Weights of a small GPT-style language model, trained from scratch on English Wikipedia: width 256, 12.9M parameters.
Each number is 128 + 24 x the weight over its row's rms, rounded and kept within 0 to 255. Layers, rows and columns count from 0. Numbers have three digits each. The size before them is the row's rms in percent of the matrix's.

# layer 9 MLP gate, 704x256, rms 0.234, rows 330-366, columns 128-255
106:095118120132114095110113134138158129135106090124136156143114113133165123148126120146131115134164136168134132098151088164121129140141104130148164141084127163140123107121095135071107102148148151089126144136139160126132167131123087087171154156108167153135109116108120145129150134121117165113131164158133093122124133152122157140161082165134106131117118095107151048160107104160139121104094
098:128100132134168140125115069118156138122116060144131115128122114115152131125109151121127097143142139103113153117116100130116139134147141110111134148082088167145184120124166098162087107139106196132140131121097153131169096087159150160091101133101093114123119070163113091112140162119109118159142143147121099131132141127124154140115154108114112119145152138138100109099148112135130122186138
099:112130112116152097118138135143155108125133124180160138125133133119124126127094179135099110185146127099106123130132127164114081099157146129145152118122094106098103109132159134117155134141057138151138115092128174182094131139118089136121147050115123084093148121134145156140090156133125138144105109120127127138149133131129106160123087157139108108080130152102097104115144156137113152146093
099:099122125128121153131123147173138134129127134153136089130174122102106086138155161142145108135139085119144181040185121164092119125154115150109149139137187141116124120123151142118155140117163137125118127120126148104116147133090087144127144131159159130162120130141130173134119121140087083154133131140103117125105125084131122141113129176159117106126123101113155153118098137138112126142106
102:129114093140114130150125102130117156127115044114144148136052129071100156124141139129092099160149169113138142132130118121109096084129112093110130103121161177160138150155135117138167137148156127113157109131131160133174133136132131134165104086101157135109126163174107127121105107125141126114182146148140138114106153138121169137123111146159122109115133181117128138132098131108084118158125
097:157124136207110108158152142116150091128134134151154137146159156086113097162123127125121138134155132141176142114173135129117131093096140096141143144119159099145134126133120114132166116151136117148141139173148131128127122164132162129130153128116145103125122099152145119111124184121124091119126136130066143124157181084127197118090141086164123124133136131142095142152189114137133111142122
101:116102131131145131128109081163129112174166122149130096127145114115141140144173073101125167137198105108101121097153095117103112107100129160083096066115125113132173140141093116103149132096147101119145102041101139103174155137116168138167106145101109094128082113123128118138135125111121143155108113160124178193140139123094162120112087105131140145102103151115179168099146096100118104095144
095:103113104125135169138072112162129107094128146137113154115121152110165127069125157130140115113152127143127138108126144137131185135162099099143097145133128117159068094107159160110116107103096153093129098130102124139107133182125129128119139147112124130097151122151174122160131108144083176100134128095090149140145137149133096130073118111186158130141123099152106124106130162101117147163112
101:148157146094131151059112101124118115141099129120132139115082117143129127134153087143131124112092109101142100112152110137138169148119109137125100110149099089091148092152109178102109139099111125093141165141106156150184143098114131104127137184083186103092108120138140106135152165148127097126177136108091147162125062099138118163146173117181124142106117141155135130144131112135144149143124
094:159103110118132151145105150162144102136147139164149104125113117152120113121127117124150125144126149114130104135174144168117103145085120113130123116105079107115136135160197103136151117115152142136159138142156085123159125115138099143126140125113100104140110108150147131139126147100116143122129103126131125174132099118093117153126135127133097140106135167153107133144136126103170155156130
100:113116091141118093117140163178154141156121091133121140176150113116140118115095143167137105135102121130134146155136119113096138172089147122092147131127124176127089124134157148129064117109129147142125102137098142150112111085131131143142153176094141116118083134157147117106090113140159158143101148117107093087149164127170165106118112145148140102112137080098108100121087150149147083145097
092:152088076161146131101166115154120146124156135097077110113142131115131166135126144120122096122089155165110122101160098162157130132160167157159100172127115132133161119107156159102103100097106132109134156148158106142127144130148102100114140131151148139114116157112076120132149194122087146139139130109078103128133151124124127088104095104124118100172138116109179125126133124103129142191149
101:140115133138093117125106146177128127178100158136098094115138155175102136140141146171142122102124121097154131127093129118117129090117160160149123092087163076145129122117123159130147138115140140130101131140101158144119119143109157086105118148114103121115125084169113116135141175115134125134178120135170099145139171135122098135112147150138111134148143118200153090179118094147098112125095
103:103140131106142171140115106153170111114129130114107114099172133125115148147109194144145107141102169140067124085116178113124117116110162108137137134129135126103138086160167142103129098084116116105117126118101115153195112105160150108163120084147103066092098149155161110156129167112083123174144106128140166138138102148132118127097106122092114143167134118119158152126125127115165143098147
100:103094133157135135162151111141129098100143124100133164102160110130161117109138123085142138128129153134149145150098143152147105116138136106087105117113105108141144118101129156109123125085114136133144117137075125129135113136142155155137117111129157159135102134135131153185115178153105125124177137087125183105137105109124166115128135063167072125153119101114137143155154148173127058112121
101:148127165157159085101095116162089111097121153123161110113156113141143116135167096145146145093071145135157117128138146115154111122132135099128136126126136085160114156078137155140102110079112144128133123141121115129177138089143167144116165137086116084157134125151122134121099116146125148150144126101145100106097132089132163152090120111113106128148128134143089145179099150103091169095095
105:172154136120148110102160124135138106142154048137159140117108133119162086119146106130118139173143126132158076101142149092129142134118231102132087143080122128201108128115130130154085120126137145119131155139141079157140104102138163083109086160139086166163150132141129144134115124133150111154109138120133108138167097133142143093120149111115110124149122076144134108138120110123099134122147
085:165110088133115117156108114100101132146105113116109218113096125123131139123131150134145119111106143106124185143121136168189092117121102113099130128153097115123112116090149138129108136121146074118143121117094158136138161120128151112146151114138098135136082094076065130088113121119188119101116102125138107131134144041167108115156128132126156106163126095123158131151107155165154068139104
098:138094121159125159195121120164158143118151139166171104132077122097126165128145152150104133148139100142125122124154124173103108142132134140159114098189139137117103108136118157113128163110124095148118103132154108141141145111135132149132136109130103101107153136136103119107090116098103165147165144115166135149132078087166128157095116138131101091124112100138134111148089153149086110147093
103:144071107144075085112181131129176171103092127124156150156153131144087119107175132115122081112154138225077134147171123140167126154111116096125108140133135112148151143134115134140092105114098098149142119087138106107152142115141109142144156128137159145094137098155111160108139089141148149128152130138140079126079132119146148112115074125114080139116113134104103150135134122137150159102130
103:105142104098150132108140139107093136141100133112156117116162142143100158109160139158131135172151149100104130143125130092091105137170153122130148102124133164119122105112144111123107182143137096176057064124116095109146158133120092087094133128098135111135127119149139092126120145104100130126146141131142134164132135108092092113135112139122104145143102146128091179152119133152115110068136
098:173122122167165136163162139141076133133165105123151117159098125076111114154125053170139114127150106115122187098162122089142152160146133127159099112165169103158136137161100149114140132161164122128126123157098133127139140105111126118130150130131118134155167126156099091148138129113097141138156150090125089103162127133101129152139152134123117103119137125165129128139111129148142144141088
100:130123125139147120138169133171167121099086132141146137100155134117098087071130132149119151139138103125128125150117114137116148116148137118158112114112159138127151138122138114116137143119171146121134157133156100128136121180167130096146187141133145140115123110137105138111144094118100112137155134116102126166135084130102173118124130136198100155138099112121159138128118132106128135143108
105:120138133119157096183110137108115121156078143139126088097083126132132092134173124145146149143105121143121099170104115131078128135092101076130102127082126189116147136142182153124097152121181106132097139118123136088178146093119135096130142111151162161120104129129107165094154187088130141150158119163139129126146108152184109197116092143160091149128111123120144169148144098134121122124110
103:119116116102146167133114155096122146108144105096153099140136121102115112171110094121104103162134128126128134124135116085122091121124174108131116159153145097127144167083135111148130133077129137117130120127177182171139118075091099108126128129133167087138125130104085107144140148156134102093099112131140129135149152142129161116150116153111120120172127068156150126132159105138121104198093
103:142137122077143131158107157172098130176171156104126083088060121127144129138141141138160101147128108135127120115124114107155147137105154117122098053096094105116141117137111130144169117130141090111153095099130118155139140143116137146117119139071132150097133129155088131134122162169168153126104156118119125119182124154111075156128115159147136121131118098138135145179085094156129136122092
104:103125111127143153134101110152139114177124093150136114072162100148163139082110114152106164163085145118123145139140104138150137113162128149137114124151147078157159135156122118111151116099125131189151137129135149144098097114152102108138154147107153087122170136128130145096113108113160087158108128146170119147134158100096137076094114131102100145127103102129170153102111118129115106143134
097:112150135102102158090099114153148125142084133110117122097136144126088125134105106120161156113086117133138119145126150096159142141150146107089118165106122116159131169099131137138137138119163114155103127092136153110156113153161123161193109131106094105113134166107133152086111101131119102104058119112104136142153141125099137134134127114129134116127146131111102127116116187136114125104140
102:137170129145145170113147118105146090154082162173137123128181101131091105144162079114127128156122148106144154172151092099110152103103164169136115142150154128131159142150083142119156131114146127137148149126159132099130177096107141070095135153141127141160111151114122128135173110099115154141114123117125128130156084181129152123141170156139129123100145132106162141128162153159149176116117
103:127114124109090138157115135131089102163129134125121105072133144115148115147134153144121121163111132118142114155164124138100155115172148085131112142139145102122131155094122082142173120098101148138121137112110097121124121160127128149163088158129155128106091187119150126177113137103101190118133133136168114140158153094144095142113101097145099134103092120089094116135126168145121148113101
100:070134148136122156154117101126110125139102096149155150177143111122098102119114146155099110162086138137135121126158090144125122161146169123133103107137151115107166068148149123171104141098148107125089077110121129140168117121149096099144086084179112112096141102114109158108151107084141142172129131165121135154116133141118196131122119135101134157136155115142148167150122138121107141124127
101:100138094124121136152164100150087114124134126134129144143167117127139100106176145096082119106128104118145131116150138113118153093130097068147132146125139156144107076122142167137133122114143123132115134118139136171144102122119137124121087142114140101118109142117143149183138087132131121110145126130134149098145107111111137158163139124099134099119113116153146064160161117128140108119102
098:138072088133111184119107130168182174110186116145128153118074178121138131151092113131138115133092109160128120113088118126106102115125167098186113111104127159113117123138161084145163108117145154135161090102142137149123157163150115136145128091137098111066122124142118131128121111169150097135176134115147132119169137131095122130121078172137113080093129144111118154144130109150112115149133
105:168129134144102119185135132118137127172133124152137127161160139140168122126111130132103148139151108128094143123155160119164142114168144131136098081134122135157125215112127163154119170143115119131148112123134116114140116149109140173177143119097128080145114132091131189103125149142121101101136103126163140118124148163122115104106138155123142128111167146119108138134076157088107099122160
090:097115131123150150121126102081136121119117152147145145125144143138074104172181151140137101123124138111122150164155103155104141086132178167135124113129102103169128145129102138111100126114102123125099128141136104119156186143130109141146109136131120123173161168074123140126151150141149120125084145140147125098157134120131126111116153164113104126152132134089162098185167159152095117110144
099:121120110145136172118131056163152122121113141151086146119117131138162109077133113124099101140149137099120170157153086132127146101152139107145137162104142141131127133135100120105099101104149163125150088127144138101147119111110158129167154125113121103131171125138133140141133148093093136134142152134170160106111112129178138123121114151138115129119116175134074152095140163093127086127120
099:136121122146166150106162117112095117119150125157123072104155153119146155166153113158115173127108171147109136150126141136102123096129154110171134109130154136121106114134135106109114138088152122168103158115154152116148152083132152137091141114091148122155160099147116122112145112096167115124127162089130175096114130139158150137104119140132130124131121133129147157155121085084098085131175
# layer 9 MLP up, 704x256, rms 0.232, rows 330-365, columns 128-255
099:088179124112103109153116117168143149113134139176148102116097145133140116130131154198091153104142141119171058141145111129099117106089113103135120142158132110089154123153136165086131100097149181105138152124111121122123137157159141133130108112139134131121126135132094134160117120067093100116144146117148083151135127140119160124100076108118133123128116113142152158135161082131113113145155
099:104105186149112130073155095155184126070116095141085174115120152140154105114157128127122102126134194146141100118119107097101155116150173120133117125117164116133095085125106098130161124120093154114142138107151110142192128085136167131096102152127096118135120129123153094116147141141126146143130143171114161118125150138124160102104129117129158126100108101089162077064165129121117112111127
097:138106152141093104121085170126140123135131137127123125122142112117116114062181144142138120116128135158090134101101114176102134116109133095119150160104121130152151097129120170141135121137166138122091120128164135133131107114107157121124091159145148122095130123111157135178072159129125117123084087105145144072156124143122120133133092163137127165089150123141100091120147159100141121134109
105:148140164113157126134145193091135112101149090146131095148134086190161095140095149153104097088118116159161128145125146136095149136098147116119106134102112108086138129165134142150113130152121162101086151129131124096116084129140127170119149114115126105143146142140163111121126124153060117135170133155117090135099119111164123090130139134131132144095107132132154118135096074065114116147157
103:168116106135120140127169147155141123072146080132178167152142122102181135149140102111090101161154137121119087148086116111139127098128076133140140120114131158103120094113125115137091145081143134117150155138151104134128149169149143093131116103159128130139099134138121148120130136125101115110139126124149115143117128135132113109157162163160126113110146178124122100138112141155128134173175
100:093141146124151088118118137135120139129055144152130116156157116081119116095092108167105132126130131142138111124154078128119103141135111096154125121100111125122105111120149113152126159153128171121149128105142172192155103121139119131099128162135149125139111113140135141114152127142099105116151100155131138084094134094130102149129081118071065109122097143115068127121181114132164130161108
100:134165124136157094149148104125123128155171140115128121122125139141134122112149160107146138088173132092146135150156149130116101145161121163123148110110122120174143129107136106132112113184121118111146098117121103139132113113114142154116155151124166155149123142203126158127154128143154179107150113133178136143127118132109097092115117123169137079119115134174127095181085144105124146151146
097:147136163177139113110089099197136132148113126137110171130122121085137156116132155101104109144150122093112130138146123093144146146113109126062113132143096119093139149104119157147112134175126150176136139157151137124120132153124120164121105149137100135123087141082131168104131110138091147141152112127112164123168141153130145109116113105100131160104117122081130159164170121180140121128088
102:111149115135136105081140128100124131128129136098130134164116112158114124147096116108189118136146126142118135105135152117116154130145121108159137157115214129112089135160089167121097140107129134085166124099122154127112133121141107157139120124089174201141074155104110109161158147159136159127152130119128120118141147119131114169135116128099099107094110150121099107144117105079089165118122
098:138128136128135083100115093122094153138091157121169130112147072067122125124117179139110121110096136111138153097096128119152165144126163145104102148127163130146138147129056138148104169153103077136091158102103097089114124120114142113130116142162151155106109091125125096163063104108097105088124129124148115114130111120165136122146153124122110105122126122137165114158159092156123122093122
103:123104068157156152135130152126139166160081138119114150137116077160096138178082106120131126145106128140065131090078104147158116145115126148103198137128183121099118144119135112149132108117130139086117153098124156124136125103110105114069134111144076149100126157117142115135076146179139138102113134103117162159111156142129159158165126106123129120165129117107083125080115149126126150126144
099:156136173112135137169118110123108136135130123118133113116138164134093099127088110133129122151137150141123109110093114126108125135107182069094124113117146102131144113116120150143159143120111142128142123106103115137087140120155141142108099112103132130155129102108097136105173138141120123129109141166148121152102102142117143087139119142117135157114097100121121064141142170174140138105161
099:189093119158118150131161131151094098134140110082173141138109120127142162131144133158109134115119104127069128106180125167118129166123141120113163154091109129104112128118142091082128131130132156182130084116121109061149115113071111098140151101110141164175111118168077138117131129137097120142165166134104163146158094116118141110037109109110097099124117161146129134113139149125115090133156
103:161090143170099062133120129083119158125130109145126159110090145148142106121164118138113138145118106086180121145116139121133124126109148156129122187095140098096172152108124095127172127101114146108149164139178112084125169157127111117148110107113156144139108129122141135144129098092141162097163132140186151111111096092128114082160057110121124089096138121134123145125120105123099080154108
102:108120108108130115144131141117128066099114129125151145094176098127122069106104126114145149108175156120134146111118119136144131147129106138113107129097168135116152149137114166130156171111115147126156101146161179135098174110107171117106135142139137181138102128206140124179112138110125084087174131127106150102124100108116138119151125112115102109111128148127132085148111160164133110099112
104:104131169163121152143129075143122128111099130121156141086148108128127120112119083148152116159121147138116101168140131125110084119113198119126165122118107146143133120098108154125115103114128170082144148144149126136123134129104121168119145152182172097163123126122136180111127137102114118151140134148089138131105108133123110156129099091087132111106144154125157151145111121111079113142150
100:116102127162118127118118117128133154116144140126117127154091112132160087139149125122134144128103096079161116126109162114158136089110137076154124141116114136180110122158139089138106155160124125109131135157101113149155110170130112141157098096129139130142153185073172096157145109148131128135120113139159119093112146117088126116118146094159107085121116132158174126107147158141085148099131
082:121101069118116131168135143139121146143107110163122127142121103090135082113128163170162121077076138078125160157121106149162132080088106175097112124142162190093154102071152146119145157155102114138141099148083138123164111133145102146114119132148122132153085114105075141116104136110130105092155116116132091096151155095138131156122146131132096124145119114115115142130115164145167095124091
101:127091127114112115111127146099111134104094124107098128140094159164179083110206138097134130110118111156129145128116131127072037126145141110138097130084104130134091117165112113104083161133134152123111140155136131158135136116112151125121166133085125099140121104149155083127107093105131129165095129145135132122155124078142135095109156163101135134129108159098087115153132154121136137128147
104:131079133132109116157125110127126123104135142122144105125156096109131135117116133152127116091151103128116129184162119143103137080101138160126073151147109106138174139144140079168107135172156124149129139136124125119123133121118118175163155119122134153138109128130173148128113173148193118078134123107117130158141120128132117136123157113138147104103165113120126107079155159116131109119125
099:121127093102132143101145118110150125149114124133132144120141122125103157120148123154140132149121103122161149196111119129119137102154119100159147133142136103076115099134130118107080161127077133179108148093149121114108131124114132123118068166160132117113122145082070130109110120129144144048175089108086180122127140155052138115168138122054141133107121098154164153122145122169093114155123
101:122139086115165144115118126080124132139131154144144136109131131132110104099153193164100125132121157105113120152146104123089115150117138138101102125117083169115101105099156136182119132151127097128151125136153137122132100144126114149153170140133113124122130104150067143124138171137129161171137102089130119152082127147114129158143135126110169132183118136103127127130089185101090155118163
103:130127150106116140113170075106109111157130105155132119165128083102100102116112109104142073098071130170157151147162140178147138107108119138138174115110113119133148123119105101133156168130094137111137113111093139113132155111130124144135095132126111124156135122127146123131123149166094072093122163151146127097154122125136094146101141108129120111155145123110109075147096108130088124141148
102:101131154102137156103162114125146168101205109105132128143100118135132141153094096108094115109129145131126126087136134137086135129106150122129126129147118102125155168108069174105136104075126147065093167105128161150096142121105137129168121053114125146145135148139150117161124124117146090094117132100142128163151143101089136091122118110112159092133120157139116096164107127136134116083142
102:081098145124102133142158140123194151133111162120133141128128166142125138171140127125130162097108111119102125146142102129127165171140116111097131131126166156152141089136135156105123120161149099125112103130109107164099138192163110117175142130168165130126130140144100152157152118135116150166150121106112138145107121149157111136129125141136108093144129122121092118147164177132139133094123
105:171116107122093102147173127131092098120124143148085095181136132167142148105147158115095158131118129128158155126124140152108108146142110120155114105145128125123118094104156112196130105150114129063117134158138136113104117161142123152172139147161134122123127123122147145120129150142158106095115174083096128093122138107153159108161116117132112159153133102143139075101159103141131110175127
099:127109131106115109144143108093071136111115157061129121159101150124103128124109175082108134163104108157113125133171114180135110099101089126150154140167132117144156144086106150119131126146187111150167102159112096109142148108104116170161089101111120126162087100146129143136185090146128161132151125148105138112154114124140135145128144153147142124155114181143124104109119176122137128133105
101:108154096097129134108138150118179090126144113111081092121107134163098167123111185116094165153125116075128131124108129130169179133167126085107170112115138094103113124147108125163146145124106100145155160126117117129151121141182111150143133115158129132174119141104119130137159132128119122116138153083103090146132130111102123141111108110133154126109143093148111137087133149172099148133107
099:105111117182170135125110127107145122121145128109099157113131099123125111124130116128117172157144129112147136142142106132111170125103104136131105154110080147201134116119122157167151108093124140165119118112117151103164133085155087107091108119128162196157181120171099113151129131146155163139104158125138141177108112074129101115131131106114144113135131117131108144138149106115113087161134
104:100146112099122175160127121136142085124124150121153092134148120145138122133154112120085093124100144145121115139120132137108113094133137142134112142120106101089175121135109116116197117079096110120111146121098134103117120079146144167104129127139135142134077157166107104091155167113155125143104095193108136131082167106153096114152076131143141167152139125121111166087089145081127116129134
101:174122102122120141156120139112111130126143140097094049151137112135176125117146135121132092087141134133111124106085155144115106122134104119105155138158108116116106133089112148134116145167152147156148141145133152109155149151134154138118158114097098138159100160128189142136136149125115118140151172152167124122172129139154091139097160136155133095128165110132113144092127136143125154139148
096:185151149082114150097135128084103100093124109120100112113159122160144108086139116140124100180125097100119109164119068093092132127178141108106139119115118118148120145160126108100136191143082122155140157150131140099147083135105164174136136080122139155099120103100131133178131132122135173130144129128138162110131093148151102112134120120086130135095112107079104183122131120153125125111135
104:142137123133155114089097125133105114109093149090069165173138111128163116088077123130119107121184121114141127153155118101164187142117156116110153155141095115113143144126131121137096125149123118121121182143110190123105142101119165140129149135143179153151157145092149122116143062111124120137090126143114181156135155123191135121172146087163129135133087138139107111107132120110141144154129
101:140140127155115118111137122075124145091147092091150124154166118141114148112115177142138097149113139124117133131155119107151100133155157163139107087128120149149128128083128185083106119114134080162142121137106126101121079118100096153113162140157172083126149150118117113117123127110090129137116109122152150150107132163096133068110111132116154092104144118131108122132117131102121122127151
092:169142120159102148149123112138119124120149116078098117107141149104165128120131105175113144110104114113131143130137150096126091145088106114123146144100126134142170115135133153161153142109138138135139116139141140142146082127135152117123113143123151156118150066161132112115124164103104148158154118130105124187099140149087114137125141123127133094118156125120100158128152118095146141145114
097:154140090168115113127123096173170099119128130167149122132128107128148092106155080133120124128186160140136129174106126144118163130118128092159154170116092103117132099135157118121096139136134136093149116171133126116116122143094164097169122132139087139164154099112126114185126120111147123138155180143145089052126108144120142114130107096107127141167124139163085167136178146110130124150127
# layer 9 MLP down (transposed), 704x256, rms 0.156, rows 330-365, columns 128-255
097:123119131123146126125111163092136150113146129095116132127160110125123151104150105139158165176151118096153097136062122140109090152119155127130115121099111142130071122136116060145135186135142097146119106110115138137136120108081139157131129137116087117120137094135179120094096122141154126117100111118135122131151083119127111129123135090129113133109099151125153117119082112109105142158133
100:134134168135156147136131093152156125139123126113125144123094103119106109100072122144127135164103127143108105082102125134070107124111097163166134127141095129152110099157128099114088109121156173172140140162120119135179137096124149084138116149120117149138131141118119096141163125126142168154104127142146096164137071136144143152140145108102118131123128138113112132130119138100148135144138
099:100123106083132126136125146114115072113112149124119102101171091136170156129101132141158152088113104122085142126165091158078139164117148149107104100189110147112130141102151102120141134164153130119110149086114112148141188130161123125128136119128101110151151125150108101157131133139132144146159110132099163109124133150091144117142132150143160156145202134107113110138093170147121155155188
104:176145188078140153139130148086183111135141127138107162138138152121165139161136140112143135123108160117118129136119108183105119129156117129155104125120129132120118114152070100116125153146109144130115123127124165132134108109145121160100125096112099126090105145149134119139124112127090146155176116152124110152117133174163093106147134118132149114126137135128139150116117126111133114108133
104:150132131152107118100179111113106102092141099139126135161129122127136165131157121095162144122150116146134101108129137111128122100146099132134140111155106106124114127155124159132134127097116166126126139101162106152116082155125111089130135123153129141097123105113129136138146118144140135165168085123103138185132148141138121095141183080152100130137060143121150128151146141108128093117131
102:138142123153119157118126093141137060124137159111121102203143109164132123130142129118137135123117133124114143122148105128115110128133084149161114123133156154089133137152087140148112127206135123123095165181129107147136111108153130103130117141096139148125133115148112112152115187188118136130119104114105115140100135153121139169142091146103123095111184103130154134129086132099104133130149
103:124139122124108126138125148137141108104112118096128169087145165128105129149122116120142110151147126144166108114112160150129119186139103176120127145126100132104136165111146138157113111125159131150097119119117088114153103095145127163138124089159146141137079130123113166078145125088161108115148124144114077103116156134149150105110109123132163119171244144127114092158131102117128146137171
100:083125095107095097135124162117117110163121103113138107128140196114138142115144134131138085129148143185115148134133140183140116113099115126135117111117114138134116121094124105130149101110121156117127146151151141119144128111149154091163142137114091120154119140110116115138122112158107132133127138111118116168160105145093108128148119081164130089129138086093112125117079148102123151145123
107:134107123128136162134130135138103129181126112146111132113152167118107134068114119103107129114107182096105141170176206160111096096132114122112137070151153171121150079131129111134117109125114149140095142119120122146125113171110103157139202132121109154137109116098158123166139128137159112132146102131186139117144125133159113118159119099115100139151106118112115137138143095149125125131154
094:107128083107155093128111133124122130138058130137181095140159136095119146120121121100136108094139123128162118108128135162138175099125138134123144109117202126140162152125067122155135142139128157171122122162135132124117153120087130141153117115138136139140159138116177142133125078093092114114126112089154097106127182084140140117097125114129129118129144143138137116122135142150102148096110
102:120161139124141162109137165124129111111135073146107094143100166159105161139077120141107093141141127144124110148135171140103129115136155137125148088112149099130066163111132107151169114151117136136122118098124079124152118088133136109115117102149121139095171136155109128145133096125143157118119090166128112141147124120151151128160124117098117126108093141165123125180165094161094198154105
097:158145179088106114138119141109133118134127134173146147144145118108140129140134103139124092122153142127132145128133136095080120133150135112168124099102144169098104139156100091132153145151183129123136079127138159069155147120117163177132136119119152075133106096114132095130162116116135131086129103147133124152115163081095102130131122095107122125096190137156098145140106132127139117093171
101:113132146143170134127148140117155144106147112147146134122113113147131170137111122178147108166093132113145119166109179123161171130137170080119121143113139137143142142163165098073144117153132115130101148132110115110131134152136117173168177152158122116174106129144116120109100081134146147096132141134093103092100123122151090162141086123117152099143133163145096165118153110138162141138145
106:119096106110104115141093099121160132091114134136136158158125110153193139144150171114118130108120140127138142144112112126117138128110188137129101165119135137100137148092138106131134109102119137107125075141120103124125120121082146115116122090145095137161108129160134124122133100156111157128138108152112126174138139149130131113161071138170124157107160116173141146075111135132153121104119
102:125134113130118091140101083129125145094140155168121143110148128146142114124085103136133145150133165127129123151142111181137131089134162100112112125166169123120137157123122121133122119141124156119152101111086122128120083150113140122105132125167131134090162084140099109143149142120118103166149179125164160142108118101089119075138150121124145108115087143121131133145142115138118084155133
101:157088120128153111118090118125119150118093059133158092150135119126132151146148102126139145146162133113100151124129145133115151117115150129120169143090105137111115151128152111136147093126127175155125097100070137131136113109111137088166125132079133193135111131119128149112119136099162143120148127145150134108125131118166150117134115158075066100128193151135144091121122111149134149089159
098:105134143134139177147122145150133138158114113107107113104138139137123175124176138118115112130132125134156143141101191136147158146092142074101142097129142113105139170106097130128092157123155140093142114123141115127130114098114121143135114151154154158156135111123138095154124143126118142144187081118124130128114148109146126131094131166130163102166112129123147106063122132133110114118106
087:125114140132097154135158139141133129121121130120129166140130130171112102145130120147134139138095139168124169124120158162147106105115149107143116121146088109132131116129169129118162124120143138109152163112111166139127138087132131114123140142139122118101095091087147148132122121091156106091123115139165118137171098071183085148132118109123131114154000103111157136134132130103120108123128
098:133151139126130144145130119140110161104143168117126134135124163168161136108119162124158148100123118171145117148103179126143113122098070138138115089146134108106131151115116128100106136107111137133138165112133114140147105126135090145146138159125139153095125138178152110118132142131158132166102161077109130141115126174106098101110108137153083139140077113089133123138142107135080128126156
101:098117135127073166125132134132104124107141113117113102135130117126137127102112126128131146093156113127127146118150118151086115126109098153165112099163141114170150160153106113120156079102118124102115124095160101104094118161154114143154123091115131090159132109174129131116095155114137148078123122130124140096157131104107147106091152159116110091142169112155139123121164099100139118151100
101:135124119136136148107126096135108138110101162192143095129139142126139157134096166084111106126154149124155128122122125120105155086143106168141140146108149119136128115133112088164087106123113081066120131152105104150095120142180116149113115155176119136088126101102106171127152137134143138162141130140128150131120114172123118160137113130084128117129092073095101153127067153172139107113169
098:121132133125132118141161188170123109140141116126124131126123110121106115124123107140164131169166114149122149124102087127122169131106119134147114150164093107112155117151104135130108074128141133149148126134132115120132139143132141167196137104118117084171182146111146123149125106104100144108111144139140135059158161182107147149114113107146138111113212137110119090121121134129107124173102
097:125160120152166117116080145145106119111116123137143141139131116109135110168114125103152126104093127109138143129142133173135120092174096155107159175124137172115105131171101121105092090089132127125116108135120128138128129148129131173182156126121122158153157127143084128130141143112129116133074148148141156133129115082108092124133125172127123143124063164155103136127176133103120084127119
095:130164093152136158123136132147100098157142121139142096112130087149147115174121108136166178121083119117107125103102106116124132165085165103134157081144135133116126098192125094136131152098119150128153178149115092145145129135113119093121135138131153127109119144151175114127143147151094146098115123127127086122191157099155129109175162122142109139125138119116074110106102127129155122112127
096:079114098130097191133109135143172132147125084131155102094096139154129121152103094138153149129103151141151147131115141115144117141103081137164141150156145103130124157137106127079141163126103143150135127145136107116142122103173141107122091121123124114104128122109127111151104113153124084110103120145138141111119145097117108136135135100104131142133216137135142131115092162095142122113127
104:146141127146116129140120113114141134128113154163172134140104113150151104108129142139085113129129155123128113102129111128132123142147141137166098135148119131149099131126133128105121086145105078072076136132145131119113127162126119157164107110137115115136127135138127115112110091109120113142109157163133140089082124124102044154085113112118150141133062085133147153122103141115092123127157
101:089114104166135118140156104090156110109115135133153153155120140127142147115074129098146101124154124135124111129121127137140104112136119130109147143125087161122138132126148152112135163142116104139141122127129151111144145103144066130172112126158102136131107135133107120102122125140143129116090115129120174126137153109137087150156138110129124118166128158139115116144106136122162135147131
102:098142127102129105143131143113128127178118125137106127150132133086122141136137135102136159154157188113104168105094146127135102105123135155146131173112112113136139132145147128124138127183103134145095170172206119187137116130151101103078119090108132172094145106127102136154155137133126081158130158111127111124082123123148097136072131110141164095171071157142143102116138125118130108135118
101:124165158138093140125116129119111122124154149092100118170128134144118071160125170137150122092129111100140161111136086103107186156122157084126142160114153136174155146119130139155139133115120148113120117141120163120149125139121140109097119149140166141107110117127121117128162125127128175155164099142142117137124122113145181132150157146152131136139145152128159133153158098105107100159132
104:149132150102138162103123137125158106086116118121131108149133129134144129153125123144131135142141120120110147145134156117143114136157132136131108121097159141141123116129144159145092094128141117119165066167079094128168092149130130102151127123100105110140149117128104127104180132172119099154139110117092141111142106107151124130100096139116161146124000096142117102134158113119099096140120
098:129085138147145143149161113088135128126120128162124116141151124174107141143129130112153140152112137120141118146144140171126187097166102128131112125089099108139127108138119141166103114132145110101134163154131142175168142136131137115137127138115121128122125164137142147104157099151136126146141170149132063124094162142118103104127091137114138103173080117154097117139127147195120140133108
100:140163134144099107139126112107132149123165122130119147128102108121170142142108166122134135097143142170146109127127101180141149106145176107123175113091140126109131134130083118132139161153146139148109124135128146101107160147153120159135150084143139083133064076124140108148154101157107103199152159120168125129103142184126098093148122111106154167141169157154124119093119108142161107140109
098:119137162120144072116137137129143125157146144119157118151147114122108128119120108139095090161167162099129111106163095157172126115152114155145097175119110144159132118105146130093139125105107119114140121156128136121117149140140187160183146151112161145147145097096136102108154103134148140114144164142150104166145111124130113146119147121114129141128098122142123101130115134134138147098107
099:106126173138155139117163128126155089131121188137153126112135144162092099140148117145171118132129117103115138121156148111128155140119105140127116078123113111227128098155098177088120120141115136104131138117107163112123109160150173143152122089140157121120127155146129075139132124156089093113143121082167170111165117145164130156158171125098158123148100154151171147118150121138130142149143
095:132114116126160129131119148150141132168092129119131114136112143106101102133150094164153127146105135118134128117133113115128094105152159110150125166125160121146126114170132135132106108100091140143143130114130105129189192113141112123155113146081115092102108172088112163127119152113140144119104113132146123138148138071143140096132108171087110138183163119122114132135101100139097142099140
092:158128124116117145110175095091124165117119119144118129114117136145168119132135107162108143126110103106127148135133131125107169119151144100120132116129119123127093128120135137122108088123156117103102105110127088129120162139088113142125110138127116130158136127152148097132134083142124135130134125143140162106105102127123103137137131153112091110133142124131131152116150132147158128134124